config = dict(
    d_model=128,
    n_head=4,
    head_dim=32,
    vocab_size=4096,
    activation='swiglu',
    norm='rmsnorm',
    norm_place='pre',
    qk_norm=False,
    bias='qkv',
    init='normal',
    init_std_up=0.0279,
    optimizer='soap_variant',
    beta2=0.99,
    grad_clip=0.5,
    warmup_steps=200,
)
Each number is 128 + 32 x the weight over its row's rms, rounded and kept within 0 to 255. Layers, rows and columns count from 0. Numbers have three digits each. The size before them is the row's rms in percent of the matrix's.

# q: layer 2 attention query, 128x128, rms 0.11, rows 0-66,96-98, columns 0-63
# k: layer 2 attention key, 64x128, rms 0.108, rows 0-33, columns 0-63
# v: layer 2 attention value, 64x128, rms 0.109, rows 0-31, columns 0-63
# o: layer 2 attention output (transposed), 128x128, rms 0.161, rows 0-63, columns 0-63
q0 074:156153144195139097103192186141151090143117127080112123132154123162098132160116091147091168151089095152150075090073173151112105164093166162192116117140163125093097152135070113143160115177200165
q32 096:095105064135134167096081089136139104149124065133078171078094157125112126155114113140079081122095094152064069147124169172138086136083140125180165121145150164193128069121104122087127110060091141
k0 080:121155149152114098107157126099113058102133116169091104139155129066166090097111140154095189152162077093192121105106116114056128138107130157113194078141096056115151130164130072099157123129132107
q1 090:170122146027124137140123088129124160070153144105159127164090144081172083114168149121155128150156171138151173167133090052133145099201111169102133161108145150170148073081123156177129159173088128
q33 104:111155139131111095167132113150112105107152158136138111148132114115165109130149076173105102158149109124144055146114106131148081168146122134130135134100172144142156126182155108159221137096180024
k1 086:129100102129127161076147070164132177102173203166163133103115115132091101133141134139151159132121162107102167149184118098218136150108099097156136083118112164141137130112128171117095157129084151
q2 066:124131184147118115160153089166187098118084143227170152114114127089161109122125159153106122112118162122180131110143116092140137120120180141148139080121116152144144089086118155147155119150116051
q34 084:077158106096141159101141143143076103172182170182123123185122110141173124152125055100098159095130197101173133197167095146135111216149110175183105144102131153121166098110131132168101144145128154
k2 098:090110070211161094126147147115131179117131086097057110020139124124151182131167151127128133088100163204108125157158135145157086161069104149149182143124102165132114164119114148112080113069092158
q3 093:131081121109119144131136116110139083079151116094177123174101139095159110147151134140138153151160149166207109098127129112161153121203169103160092145177150065172113121163088095151117150214140105
q35 098:205177135091116106151153122169103095103133098151139112187108072138168099061174111120147162170157106120227131128110158065142162086166120097124089145182130090170188175122135105148164139150131134
k3 094:151138146171134146059157183147177092065184119106132133142142114122157132121175150120219118112153146180091098135111108142154108128173095165099130147164102131107127152150146122126141138197204095
q4 086:105114139096090118168177104164146097112125125121226170126127139064194129169141127126112110126133192181143161118147121090174173052162095130144117133128057095170162124058118146101035098174081081
q36 103:156122152155149123165149092155164090110130174132134115162086109082135098106153104141111131141136119042118239139100146123118150163170146129156062129095133104124114154132148104128177093081114112
k4 108:060131101158120103187162106109145184147150143115093137117139162161122127172106129151143107156176163126068105090116106148128180070136166072084146125111103066096108153113168142148105129117197153
q5 105:095113117145144118041096144112138151081071166091153149180136153134159152154172112135161113113095075063123195119115122124162177057139139163145129163152150138131113123038116173093123168131124129
q37 097:096105134101145191085147108117154151118164130120094096106180129153166151081108202128166146089091130129108052159150117145143123125191186137113144115154155122128107170149117141171113077145113191
k5 104:132095126152145201110143099162060132147130131113188096144110104137067145086095099126095100120078160145173164078129136098134175100166076162136179179143088117126061148084053093143122114091121137
q6 105:126161138134116079181215186162169138132145151100159158142186189095182101131146130099155163153185140122096117077108060159146170106108163132161097144160154114128121133120117107186153114109144087
q38 101:151144173106117151227207132156118134147159112137143124181141134116201111145140122177086100101129142173126143074085146119137108080161108061145140155156109096126131148136163152149153120175066114
k6 105:174155150203092150111129125111163154147097168097131141158173157135128129139176117114152128135185147175112131120173117123135141141110173176122134098171128162140123124100124163145146122140157126
q7 097:138098126099130157108070063101125156109127111153159090167104106148123076134087146104047189142138121114149136164098088088117099146188093132137108161117160096149140141119140109155183136157176117
q39 096:118184182087128125181157152114102112112151208192148137210115131174129163126131153142191093129131087047143085100104131094145162155146114104116070115150158131134115128162084081130210138108151119
k7 103:139157111191077118064130061157166115102056130126117118147146136133131081113097042187092165156131095145175104135136119094113110089134148096163143131070202094098130153158171092121183126141157111
q8 108:095122166130098162162164133187126111095100088106107144109115127111114077134159135129132057162160136150115140111125157159131153108058098089159134182124149124170121117092193162130112142117135123
q40 116:132120194141086165107089119163169109089077119135121151136136149126129055151180055136117146175175130160098163094083159177109093100132065071116105115089117116105111138122113116064110153076141090
k8 120:154164147191124127176198140157091169119145130112101132084133157109142091086071113118119113199193143161100165098108128119107131112133083066117158069173131159157135114134192145131122102105123092
q9 106:115145068147150134126124138156115080103166175196133151102067106153123124117107116170165165092102144108063123171114139159140101105159126134134207165095128201117164100125131139087094121142119100
q41 117:068135085079143126115135156116095113132134112153138125077070083160170146177135147162173127104064096176117063180154123123152082163106179174124213169128106141117135121153113110156131188153067142
k9 115:147137179133138157148154084120158079129153147162136146175124174082119041124142116151163131181186107094158144081079130149105154093151116072121105067077151093139094113128141191116123142124152113
q10 111:178156149085086153095156118116138150141112123099094151128128141087116085163162116037161099131137111112167089150135065114121132129211178128105077163160134149182119111129063101170117127146152100
q42 096:126116119169097121140156111131144109077131120135080123153104146141108116170137143094118139176171077102136151084101170069101114104185165139188108100116117144121147122168209148076130108137153083
k10 099:144135170157105123108133074138110189146109124145100085100127130127177115178103128094132094139124136158082103123134089072152160124128095156145156065092072123193189124071088137140093144173105146
q11 099:160137130119117150122140170111141154123138117151205184118106146084153129140181161107079109108158156155215136154171108085100188146201143091106124125144139149138121172132155135208079156166176099
q43 100:137154160092053035115157106164164119139121135072143118129121127102126081112112055120122135135199078157171152113108169087099144104105113092127107047139117105138115183123151145176147136110104069
k11 110:159117126155157138118105103108128115140146116111135131073156127136160169127142148133114138099044078182179102165170126137143093096113164168145170157131120133106134206097087113094090158116127158
q12 110:156118152098112168067195116132180089116157135131133136133130154074099134225130120140115208117107144137160076142140131118138118131135156091135096202170134145156095134102089132088153156101136138
q44 096:100131134065117175104123110127098111113150122163119083099143131089121134120099098071102117090105165121121108161155120106166124129136207094128097091127146183121124143160072128118154138081155173
k12 107:158123172116120131130115130160118120092092086156115155130101158122112106157085147161096121230146124141162114181076117153118134147129075103196140171105149130131126108139130077144123141190159152
q13 108:119139150173129212106081205085142124116131068140142160122111139143163128122111160113128134128128087108116099168126096148154100164090099143103117126062123120118189126183108086097104137149143130
q45 097:154088139146156116138104097169123098090109113130144122045067125181053125098065162169122172152106132080116085161116126110159112163107044113106160139088148183089143142112136086147084123141138110
k13 095:093132143051165169151139165140120073119128138091104103075141115112070120141138122112139079126082113082115106123191139101149155120128102154148084116020127119167156072202128141122149114109156151
q14 094:124097085117102100116119083145100191099074162126132153091097151082176114140107129120226141107142088193120117116134116136100090132121124157099140122174117174136161141151120158115129144158097141
q46 105:089101086124147105126106104155089136132143089130128057112121109094072105106140081148089138138153085169158117156128155148051182072099104150100045128178131113120075143077112189175046156117150151
k14 098:133146137115143028085109159163108139109142124206173196158144162089199140101137116145117109138145141135100174105131121086105081131154159178154181019158126100140146126136133159092083112125084097
q15 104:124120145060086135082217089171123073105103141063144121077095153204130131162119115149119092120133170079110106158136159094118112143147120104164172103122081148157126138144147094082130098171111169
q47 093:144093109090129102121119081152136109114113143173104152218111193177090103097089121142142096154113136142125131124084113123091059083126135079122176142074128174108171148091216122106215112110160093
k15 097:163122105114098132152125112098125174169133138148164107153130104061153148136059120147145151120141130077161125128175122119163155117161100124121120091115146125155122161137028111200097138168106148
q16 106:092124090105112144095062122147151153192121139114145117128140144135139149152147081076127102089105138120136134162075091125134128137153137131159111193134232136169134077116107124148092065119104104
q48 111:153143166052123132148156170096075115175159135119119099107136075125172124139135114077145152113107118148155124172112069159151160132081140169117101127126079131123146148147094112191097182174164185
k16 077:126131089145135096144086148156136146212091098114118083083177121088109162085147173074182108082062151135121118146177143101081102151134169144129126119142181142142164109167139120091108104071127092
q17 073:157133158140154158226115094136073151152108120076090150143102134139119154110076150125119160108164131124128133071173185146151101096104133058105120097103092132142080156178143127155096180118123127
q49 110:138112132186122088129096133136137111163077117147068124177143195088104131115129116186056110135167131140139138090123188087112133143103126101158172110146167113121087116135170134095226136142169098
k17 079:168130120104111157144121116141150131052127161099165120180126168138137092176173060118091124165165083123133165108103131107141131082191140118144115163147149101167109089133161121150164092108117059
q18 095:140113170086116113118136126139141118111190120118168109156103122093148079104159196119134107136196165158149115085102125119122179112161110109140129088198121099189190143145124114175096130130081083
q50 120:190128212161095144153130089122118102136082071134184181147124137104136081143122079122065101171153167105158151066076166141088175137155125084087087108104141119106161119179157080100197123131162106
k18 092:086140067078128188121185164150132116083147129166086176147071151124101113091122171156136091176149125139104088153136149148144160120090104066156127112100084140158076144154102198119122134076085188
q19 089:124143099102127155113112105084119146143081150114110182133100116099105148183117051111136064130084072095132190157167142119159150057112118131091101166078140136134112116065176165134132096093101131
q51 101:124129207135152070093121140139142139153140170176112122185124123137070122127135090148077160159165108122125132134117155131074124127128112115136119060086145078086137116179171141143174091121125158
k19 096:128105117102056189120137050140071144080076100130160159165088125096123082106071161089113073168164130165200182101117090077111206103193131130163096174081160130142092115090135121142085111133155097
q20 093:114120110109133169131140080127075137086091115108112161129085088092118129098170104134083107139136086162141154100148151111138174104117088151063145149142142154106153132075169149156106170084071112
q52 124:145115151144117139149100090126118089129086055142125148135111148106148117099100113210049080146154104159122099046126153136108115093102111092185095084074146121108106138149177142119160186145152085
k20 105:066126154108084134151162131212133096101127155121152170148056137095112092134148089117102096181170091108095130150099160126146179106162089112121148124163135102095081079121102155114200120157138094
q21 098:141135128111113119083138172077150073039090143162175146110107118115173083091175095112148127150132092094170122154132090072072101159165081154105116100126180133140089070088128127122141134116126065
q53 100:117132155087106074161128070101087029132154099095105121119087116129166071109110062184116158171121099130154095123123120177119100117140144141172142128106177124094141089181142062136155151172122097
k21 090:118100137054112127093141110151147101097082110162165165130127125137124050144147115120128138164183123140150122083131146115108168170115109112134139100170180153199119078128178175120141087053091092
q22 102:100104111088149156131106095162136158182115124116141176176140137118121110094149144134129080140148187162161160134080081140145169151168187105136170166165180108162093179072137122137077161160109148
q54 097:093175170115125107141130163111128118104114082141116135191138136123161105101167114076084056196177095129078097094116184096135114104131131143153134106122085086115078153164126090076141142102134053
k22 088:189113089176186201078126141169168152169066136106113170136136117083098086197125147121190156173107132167070102161147100109181132135139146154088154139065170108090127186124160172177117122091152132
q23 086:102112138140137130120081108094139159085128133157141115178081134114161122076109141195121060156134139148134121120088149168099104134135127128099174095162165117109151119106143190123128168212102116
q55 106:142122155120059154160108107143145153148105083089109170153141189141151099112149098143117103159171105124112139068088139144114140148093158081097167140111141137133123134191177120141197142088132092
k23 091:072104133142139113163163098120119122190147089154173144153113125103055122075162149137097138119110210169138142149117110158121130147188168103133127145116172128137125124114108138138090163192156135
q24 090:096094102118152130167159093114159053110103156116108139117122144104107148114121150136161122128134185086140119105091146137142120134094087118190134117039186114158183115165182152142107134121122103
q56 094:149091113158057091112133146096132099131128071197137167154138153077109098152134132132139123132188129159170126075109152119136090060127136122147099102128083069140106150129192105153147163186127131
k24 097:150165115133209089119045122110106157132187176126146071139137112166139162113104144157126098067086159134127097141149134147127117211153103163115126145097171135120125111084093160152129127131145113
q25 101:152123156165136157089108081107152167096157141092088163136126160124163100084106115112087138161182130151122169057099100114060108133175164072101122106102108137099085118152101111117150127120129112
q57 118:154095188155064076125138122126146192135092059131141197165112155139148086066098126159102093173176125175192182130098149153092110067139122098097106092134103100143160128135184132151165146136160104
k25 093:137139136110114124125114117178161113146142142176120163130139163101132106169165110127156168126200159051100125069106125130165117102057111045173087174068074178102161107155087114118108129119154089
q26 107:128099134104127120148125127173152163115072099144121086119147095157106106143200180121167087129139117076121113170075138113121107085129110119137108176102135177145130068086148124133118084085116060
q58 094:128158141106149132183083105097152144086088125154141176155097172117180092117137147193088134165176187142126096126114145084119180096102148096119143114137156149100149133168151163101200119132178060
k26 104:097105150154131116105135175133109171117169125181075077149172063122103186131077125152176188054066108176118137154160087127111090169162157165136131168104120164126126101062105155122111094069093172
q27 102:166118144073107060116137166153110159170147143124124116114139137120119121125139133151116091089136077037130127152118118096118155122105138104160105105099172129142084148105131128189094133121132142
q59 095:179107093065179132144096091131132129136163161193164120118120100083076159127217173181168144104110147129181095128156136170164141104129142164095138136139115129146123135109172153144160168101159158
k27 095:146113163091171107078171153126093175116149075065101127227108143089101158146061067164135163117131115143111154100144125083134137127135138087154084105112138157154098145147106136108087160126076108
q28 097:147092154168116145160143148153158119139046108057172152142144109143104129108111108085127107161112119117180153138127124118163084181135093106127111140096161093161105094104131108136129146107143130
q60 095:173140136129122105095069080136110119213091062091166194146131140197133066133133108167077128102135161074112138123086148122116125114173135131113130077153111170151074128129168108139176113106133134
k28 090:130139094135131129105127167058132157120132141087092161051140130107086181119111117111191150158124126116147137128142109126198104097090081169133083108120122119132156170095165123117083126072101161
q29 116:064125146183133168170125156118138107089134144130123144111129162187113087129157119156118168154134090181103154143123131119115088095110079069149153193138089145148095135161138137100156117143083096
q61 088:085115084147148126080136120167135144096098124165147146140136169134052083152087137152147111143126112150080085147106172167111145178120118095146121135043139125135074103139080138116149174144150181
k29 095:134121190135147170129137158086154134081107135148131171046089097165173098091100161163112179102107200153129133135167091123157139145132158131115184169175115195151204075135108141131131127121125085
q30 099:107127191157159095126115178131094154147074105161046128143148114130167165179092143138116101117129110153163198175108150131073178182098124148188116123098118114119175113126104141093110147085156129
q62 088:135097135217115095157102090047128186144168087103130162145150138149189117151123140137082098144127104148115148146149151156123096149156161106101146082085059181095143183140170143091088163116103156
k30 092:164130071122132102081191173171166113131131148125127134170165124113079141119115123135110102130137117145152194131118139090138131103101052107104121140093089158127136106150115159106133127139108064
q31 112:162164106110156180109171151139140101143121114108150168157115129137087139138110105114096089161113131111039159123151157121171099132129148106106090139066097084095136137140160114075176081095113145
q63 089:137175164194113130142128173157128177106131109157114077169154149130144139123136160142149130152168177213096112101106069074144194108145054113058089142142109100149161163142118095205096076150135155
k31 100:120124131165160158135128143137132115127196105153156213165135128105117141072123124077115154110119156147097171152087149178127142158099096109144081144143151131089113082118082138081163116112159109
v0 087:134082079158179125175078173146147143131130101169143147137137119099152181158153132135150120139147151104113118171108136135162108072145083156114102071167124079145194130138118067142135099132112085
o0 094:148127131092131132135107110137141104126166125109137101118129133093170206086078082171058091078152129126067150106116142111170175111120160089115095104141146186149169117184160220143100167126089112
o32 101:142136134161167246205147134131133119119119103178085142160147097151149100145153131103138220189114131138143154136119145149123118140127100109127163164052165110096158084174170109150144106096158087
v1 085:126085077134133077127095091106126180120098118137075139180155169093117147159069129164105132110119109174130121102125114104120149175170107170163065134135141083125097190092166111160107189067120131
o1 104:097085163118130186151106093078186130131055125136144106167136091131152139138145038122153203199078133149138114102125153144076088120072105160145143120113068141133151109139119168108115141115152122
o33 105:140143143198177122125176153125094105167186111129109175123108155144149125102114141128131125155183102074112174138080156160155173175180130155095124140121172117145084163092147052088179181197075121
v2 089:094107129129136105160086160111095159136090100111076116097160113117160147118090083125151091107125106178199164116149142126087116166135094136134122108079153145113123158104102140094126191126087124
o2 096:101093154185117149106092164104119116074097108108149146175089128159101039080151218152137152140146105106073163134107089172124108064147116089165128117173160129153154118109136141081096148154086107
o34 102:122118124080146103124170104153100148123152138119103129081109099161179116106110086093145098168121106077175117140131181126124118206141099158132121150108191078117062129133086019123210104092138138
v3 079:118128152129108130101089141149184114135146098151087140150166124115185123122124118159141122115122086164114088084137170176097107160111162098126113107122140151069069146079126150126127115102070112
o3 087:128082090166070120089144123139060058117133135150154139091065101126135047060139153109122150140155164117174165102065098134074124097147101158127120145095110118151125118082117080136106156138150115
o35 104:155145123093225156166134081122132151127103089106066117092116154137100133127141172133212124149090096083135121095165180122192131133120134078107167131133134080125044143144166149134149090098117168
v4 087:163142173153110126138106142109150150156130124127142073088133122131126137174111148096176127135139118084111168187141112114128173172114041112131110137099106132184179095132156123175113107161138134
o4 095:143129143110080111093162174117157119155200115121145135109059137122142231161165105150120112067203153137104118083157133110164165119108155131111135138143151144102136062124154199098087156138054145
o36 098:124146161145169140090101122132144132133126118180093152134163137112098162126094168109073128148126158087094114169104061185134147151100138135093093116076105140129153171121098121144146118139134150
v5 078:148155165166089094141138149132101117139196120110173121127140110163104128108142111112106168143136158101075143148121122165154052097114024117138100118110107181127143145181105127112165093150133111
o5 095:136101109148133126145117132155100176108124155135129137121105137088122049120097137098148103117168175132150153109104105141148121189110203055154160163075084090151106126127141114130138171130149137
o37 094:093138114157078119086091129107094127155151134144138172141174158121100133153133117155095136125133095155142109129155142084057114127129109145088090102168101202088172163091085225127125107123137122
v6 078:178113165181189146123077119195130110091161093120125068131162145149130131119138062140074171086131131059122130121129169115093132143153112139183156047139133138151109100155136133108145144142107107
o6 095:106135153107095110145145114185130145105145146095096143130163148160145102188107117094107072214141140136070142147133168106155150136139095072117119130084140174106132138077129147129131129117132069
o38 094:100154099136184181122118094108078119173153115117073090141110125113132121103155067083094078160174073062093092058137140140129095171160179187160147119142169107188157144175131145144128128098133158
v7 072:152105137142168121144114159091131135094197142138131094155188135086109116131130173153086120126101077103072117087143132098086140069133127117094146132081093102099134160128147139162143123107135069
o7 097:150148170116149152123146129143167158184074134159132162078097187119127126198106095114144142148072137139136151157175143096132159139186118174160151180157138132176132079069072164063114118134131098
o39 092:141154140124061193166127173106075140069148123113159124128182173125122100139115124143111127109078121190108087120076199186110134114092117088101124180099100159082128154159180141112162140157154143
v8 075:171139133106103153100141103155092127137164076150123145179156125103155125115067146117078121107131085100164067217142090114133144126201136108075102122102103151148121190139097092175172112172118131
o8 103:097128109211094146145112165132145123145139099117107212086072107159066129135140129135083113099088121152052160119081183144129054124115086092164101164160127113113140112136145119110178079124143114
o40 087:154132138122118127084110081120120155141163127110132105140130102115178221127152136151137046118146149066175122084105056097111131072124128144105116078094125140147149129141114172094104111130102095
v9 080:050126170131083083079115099090157087144209135180093125152112143134109128192178075215072089134132069135129129150165130162122115109127133128090108144155101186115076089150107167083135148138097158
o9 115:136096132134130187108143146085148155056048134131114103145124118150180132083148208064211120107067152145135119151097178138120122108130108134102175122108160112119097149105169033108152162144171168
o41 093:126171128085110123132087091137102116152147095158145139103147140111101230072099123187090141111154154112145110129182124062167140154150155150124079168166096125175149133116107180158127152140155142
v10 091:142126091071121071190137138109127106142155151170128156138106131088098157138155108176087125155126060169108117120133162153107119135128146136115155132126120039115072192095112104078144177099103168
o10 096:081140111164150157070114148140098162066068119123114190161180142135161033084089139071180094113123117180110138112092100138127081164112110114149156188111088128150098085110101119145168136138162174
o42 106:148093143091107219190139151124122103110142079163100110118047086156129115160166163175123187222100130131115137132111174130190122102165113083122088148145123113168126100139120072098127144160131133
v11 077:138136155148189164159126173162153124047125059127124157117083095186120130132124174126111132142117154088119191188133121108129143119151018152036129095170128150146144127099154141169144097158145097
o11 086:099130209135114113087097136122154091173093155087099108103177120145166165143104110136156102115164065128138144150098151120117114126098156137171131141136192099180114127168114120079101116083104122
o43 106:133118145161124144122141098159114145145099131110175197169082119108165131077148148119088140122151149165091145075120185181091151098157147164086127121162089112078192091082179171157114121134132110
v12 091:136159135104117171150137109097075084094092121081076105092097112130150130123177148070091066130130096073149187159109117149110117150159122102170192106150084124166104157144182116129135148094077108
o12 103:094176145147124095139106126079142090149110177188178177140169142162142107152092106178135157106175101118075067118141117110071128103074161134083067159094135132127146100139074133079102083096138127
o44 113:138106119128101065135135131144123116104084108136082116115116162089110146131118130110151099122129139126135167182121058102180124107133141108134193148197127122140094170121170142123143183141130101
v13 071:147096084156108136120125129075118149079163114117158068143138140180132122104161148110127115123141136190162118096158094065106129125170109153144114063146140192128087166094142124157134116161135136
o13 089:131160121122127171133133140122092126155170122078157109137105119112181183147095130123114157127125082125149103122119147141130154137178119077132067119077129104179200081157035160143132152106141155
o45 088:136080078157111173120126080131141129191074142087110161130124160135107177082121118116128100099120153129141124186200083104064147128090065145131121161175127190097085122065185094102090134147184066
v14 085:095124113094162157121115103126099124148130142153147157088090113167155127182085162078164131101133136135105092150112114103166087117104118156120067115111117067069144133131122117100138125195113111
o14 096:148116098150085115121113212173122120118124133119123128105154115151099093114169127150113106082162124090084128148132168133201126125099132057113150120169132180093148127160127157134143141119150168
o46 104:152154109147175140151099031101145080118173142158161157090114145131143116102096189136161156132090101125132119127141071158093187114168113177133127176148132113111084093123150110102132103170131053
v15 079:110142109155111103100100085123058208141136099122132136146162091210124130096080130103134095103137080132044091121105119119109145119095133120171148142103102142182153067138162128154083140098081147
o15 085:129148132156158175204145099218167051174119135155134172043122137087110062125114156142099148063099164157173099137138147158080136181074113140099145131150130100096124155152158144076119139179194141
o47 098:191098138084154055081094152099093182084153148136117092161138116151134218118136114110205073157196107059078120157128049155125092104157166120139128184121126130125120143113126093103120177136138164
v16 091:179141082073134104159131157146146090108114143085166144073145134114142144146141098103204091140136131200094152131160129073149147110119096108118132142128081136138101144122138102117101174152114112
o16 095:170153115151080140172154119150146123184137118140130091144132118137061122160105153138118170084137190207104172146128091094135108129137096079073145087151114153164158132145138119175126117132155139
o48 097:132116139127107123149139127185191091085091158146144184075129154131193107162119078085152095200140128200090079107132136134198124132098155110095144166118134096107115085134114091090102129155108114
v17 073:142174131138089093211137122110138168144113098119164137100102094083200123166166178128154147114149116172153169106101109124153120100219168144093170081202159130164172142137162156146110174168095083
o17 098:146166146097118191151079088097097082147120136047118122133168104073127129094131086166079140118123162119098137145118124161182137088098110093116089114097125129077183150203119146062181088046160151
o49 094:133093130158092092138204179141142145189133096171133096117096148142064115165097147144119103125112138172177122120086160082177138139125088088091114115137170105175112124119215161213094168151129089
v18 085:088110107234131089169104156139102123218113083140135164122123152113121147173077166124115138102129157108067101090082172154127122152135107137108128099157142162090099108114105129163143118158080142
o18 095:130124175122082123113137098166073156129119165122146148115152093125164191129156166125100157105096152139167181168186073166128134125155125093132149121046127174116118128116140104119154120100073208
o50 108:105145114153199188173141129073122090131106082163116116134128119105149151090119103113179130166068062103150113125096123188114156165147135134096204108149193106106150167151158135108135154116157092
v19 082:141141078101121111109151143141165117087141078138106128139154104117079138159118116068121099122140155149091120072161103092155117185120131099104152148113117126119195088127217159134148063127098128
o19 084:105154133228196185131124118172093122113149120140129170097120167116162149164166164111130144124105074112159144081159177129183154116153155160070127119102122122178139136115153070186135164118098164
o51 097:128142128156113100083109162117093177194157100127121079114106149159143158163095087116199094116176161165092181098116097152095144122105126063141140126134111148084139079076179189086158075146084132
v20 085:152157159181115193050110090122122119111085170138140099190138110091123092156076128115081147137115139123160169160123123099107101113171099083104128087115127122078105112078122164085147082090161146
o20 090:112171183142139140173118106062129086095123147190133121106107127164115156138100059132137139141151126062119115144131136094156108136095056176085129106093147191164120118175136093160111167182071091
o52 110:150122143117106096081123084173156119170142149086111138117152131069135182134136123117134139118086106107156163155110135145106115155142214094142123152162146126096143122079056147072126087075078121
v21 076:193202115122157140144130154105116139132098154081121066139141131143128134206166120138161115125127107146083136139183109115162104209108121129112133101100104144071191116176148096127180162116168168
o21 104:132106050194170043131122160104086167155108121182138197148098139103132136121150179163149151117100074170182100123170114144131137096071147131128126117136109166109150113121117130151154113110150144
o53 089:056141097115103136111156099168108120121132137067095112145102098141167104185116126142129093110159140147143174090131141125141119151102117154056164068081181114110142079174128160154167152119112161
v22 087:113076060130143133158182173118123092082146168158152118153163132093097096173151112104169136139134090126094091169129113113141100128185182140065117166145113074085039153144125105127198113147120143
o22 081:148149148119113146159067085160151115127093074053097139133119090136148076086152155085108099116097204109105168074138172150162078121122087111147122143146064123108168106150160143188145101124125177
o54 107:086115087176118199144130186100137139119131166098131144113142140164091082148134156125192167085089090166099151134134122135091121102114129098119166182118088153149109097119148117088122114135142162
v23 082:113110115178131092161052174188078164171137132166135110166191174184136119182117108172134087122125132098128165138121119151144133093150106168135122049114106111074127122111092129134119085188127147
o23 090:121142148130176172107107108116111116163136085105128108154121098116143102104137200152206127142066113135096094085116192117168154154127155090112116174094072124150144123171175073112092103164184160
o55 100:120129096141125196156136096090157124106149144187135110099160174123080116129123093101060089139101125078141103186125195123098082140132108153109118108127152147103136126145107170133155151114141148
v24 084:126155140166142098147141148096133083101102222200066120087141160104116134169130128148140165125133105098069169167121121134097095143146072113173090152081189156187111094157140150111090086105101154
o24 098:134066144107100054106124115064111153180143045076146143221115108134179118124129114152112112165138144123190150164143117153121127137122151159151128035172118100079145156079142070165097198141143150
o56 099:158181075127108174136190128144138140064098177171103135063161154124115186126150187050123123138157078076078139075139112104106125108115115116123148136084172156148087133130115148085114105132109142
v25 071:134150134099103130096114094147143134100126165154143140113109176079113134119137126125129126151138097124087141134114166069136116099207100154124178160134116119132043212071137142178148117074113147
o25 101:129111119131142090136101111129157148169096080147134091156113115158100153075083163124135155184110162119173178056217143152069144128147133143139062127098112130104184109177114129074129085123105090
o57 093:140149084147108201109107153148093155105119116174090154144124127115151126150172131112134101140157094065083118166029080107161120099215151127125136113163171122142130147056135109130167162139144149
v26 092:068121099122119123148116078144089110148156116148122187116125128096062147125121119084143100137116088159130147124157152180115208123131142121136154177133154152112144139074206166225113178132200115
o26 086:159119132123140144103171100164157137116117152126112082046179108102141095142147196132088123150145151073120100143055142020115086138173105125112149134107088110114046159146103123096110122115164109
o58 111:144142090139104040141160098071076141159152106195155148142131123105110186131113129116181118151149138107177097178136168158102184091179112114102121071132155144112172149111158087169105129146111179
v27 075:106145068191115169065136088120134129161129110114038121165151127121098119134120113165170110108133101058104144145107133095160156127097148090177079088046213152148073137136182144139102141086087143
o27 089:150067206129125146159123131148135060084138116173130162139092087104147072148140177107118095144196138192140124099120108100106146155142158119106127098144135103101164108110167132139158158161102175
o59 099:101102132184113189084144089119150139157165102104116066130143189115095148117096119154200130129200148099106120184097099214092127130200130116127145111169155129131101161120072146102115135109109083
v28 086:144120104175141115125085156057133190097164112075100131114120137096120138116098112134176203129139140122142101169136145096179127160137124141170164083139175149123167090143107169149108091134156096
o28 094:186149143072131120057159048130106179096123155153148092181124118119118162184094074129109111162108170103078103110097083113131169102164130146139124119100138111138105144083089101099079097176101102
o60 107:120066094142160107141116100086151117158202109081123116073177125109125136098092168142129167114158113072107131092174129108116126150128148112127156096149135168135097078122171182183154091090101131
v29 088:045137124152145094136134145110123101125130138123132134158101143120178162124141112098192094117125097156107124078134075137115135143152115120098168183137088122169147133135128160134141157162118111
o29 100:145122114137108122096092162150133133178117122192120136113162090112130192105137155173104111129141161154187092182134203152060066137120143145133118079100121085130176144101114083146077147122169145
o61 113:146133191161140112149119149093080137124081109113145111177141190171089194177133080117116097152114142074097159107139100120142153163115122126121142127148087170131139147181176080170176074102124133
v30 078:125122147116129107103138080104077109144206089130115181135066109116093121129045069139052135125125167077109188095112139139134144148129119034137147092105111103096167126148105106162122132208060114
o30 100:145104082146133104187125158139176090076100151162170099103169111124113124126186150097157138074153113103144144118129119094117165128076086136169160150115111111094086138092069101141088107076174073
o62 096:054158075060119176094101080098112125138146114079066131108142124153169057141115069163093129153174129133091105120152093173131096150122184093103139139149123136166113095130153142083085148141077135
v31 075:123147097103132141143191101121153143107081119050109111097129111075146139165122118148145129131119120168169147140137141146139114116165073107142101161043141113155105086179058139132155093118132134
o31 090:123101149135137044142167165119133118083105161133138113129089171119141203143115162119118135143168164165142134087148168135128194152087132154071177084125152144115150136085089165159199105108167065
o63 097:115179160126116111160136098174167131141083101127110102074155098134129113143117198116161080131105085120109099130108163109134150114109101142165119167124089125096132094109095131107107096137100165
q64 043:070129144103106166166132093017161085113168149100120093104140129117123120166133154101122138150110156124141115170136123132075104172177168139072122072053115156188140111120065147117160124124156169
q96 189:115150119113141166134173135164110101125137150164112092101102053152148158154102171110141129066051123102095096168159070116196076155162133169107172126138126145168139133130107134125109145130061154
k32 140:116148103145147152119179120169130091108143178113126104084119057154121154146123146108146152083046094112095105171172099100200102150143130185099194120139149149150134112139097124128089120145086150
q65 074:146087082118122139052086118146136151115122077042092197174129150116097103157152122156116110151132074139163164133134134145153134104128117092155184123110138075134072101094162138162153096096107100
q97 090:131117110114097079106118153111143175164049145120131167186155188144098095111118070109172107131184147105187169083074154104054174100138120090179136142149128039105146153077132118118153118130149133
k33 093:185115187129082127169130080138155146141101070149134155139144173091143129064140097131079107194184135103158181134061121118089181103137133051103107157135146112138160149109177134133163127090185114
q66 098:116108082184162110123107136090190137119100154104074103117168167124117164091080185104185185107103192103158135103101128164143124148112124124116202120129192115052075174106141125115148099159119133
q98 068:180085124104037115096112125150176110058116110137129088118107126102139118132168114199114118166136176091136142120082143125100095064081118117164179146131173097151078125171109072149116131115119151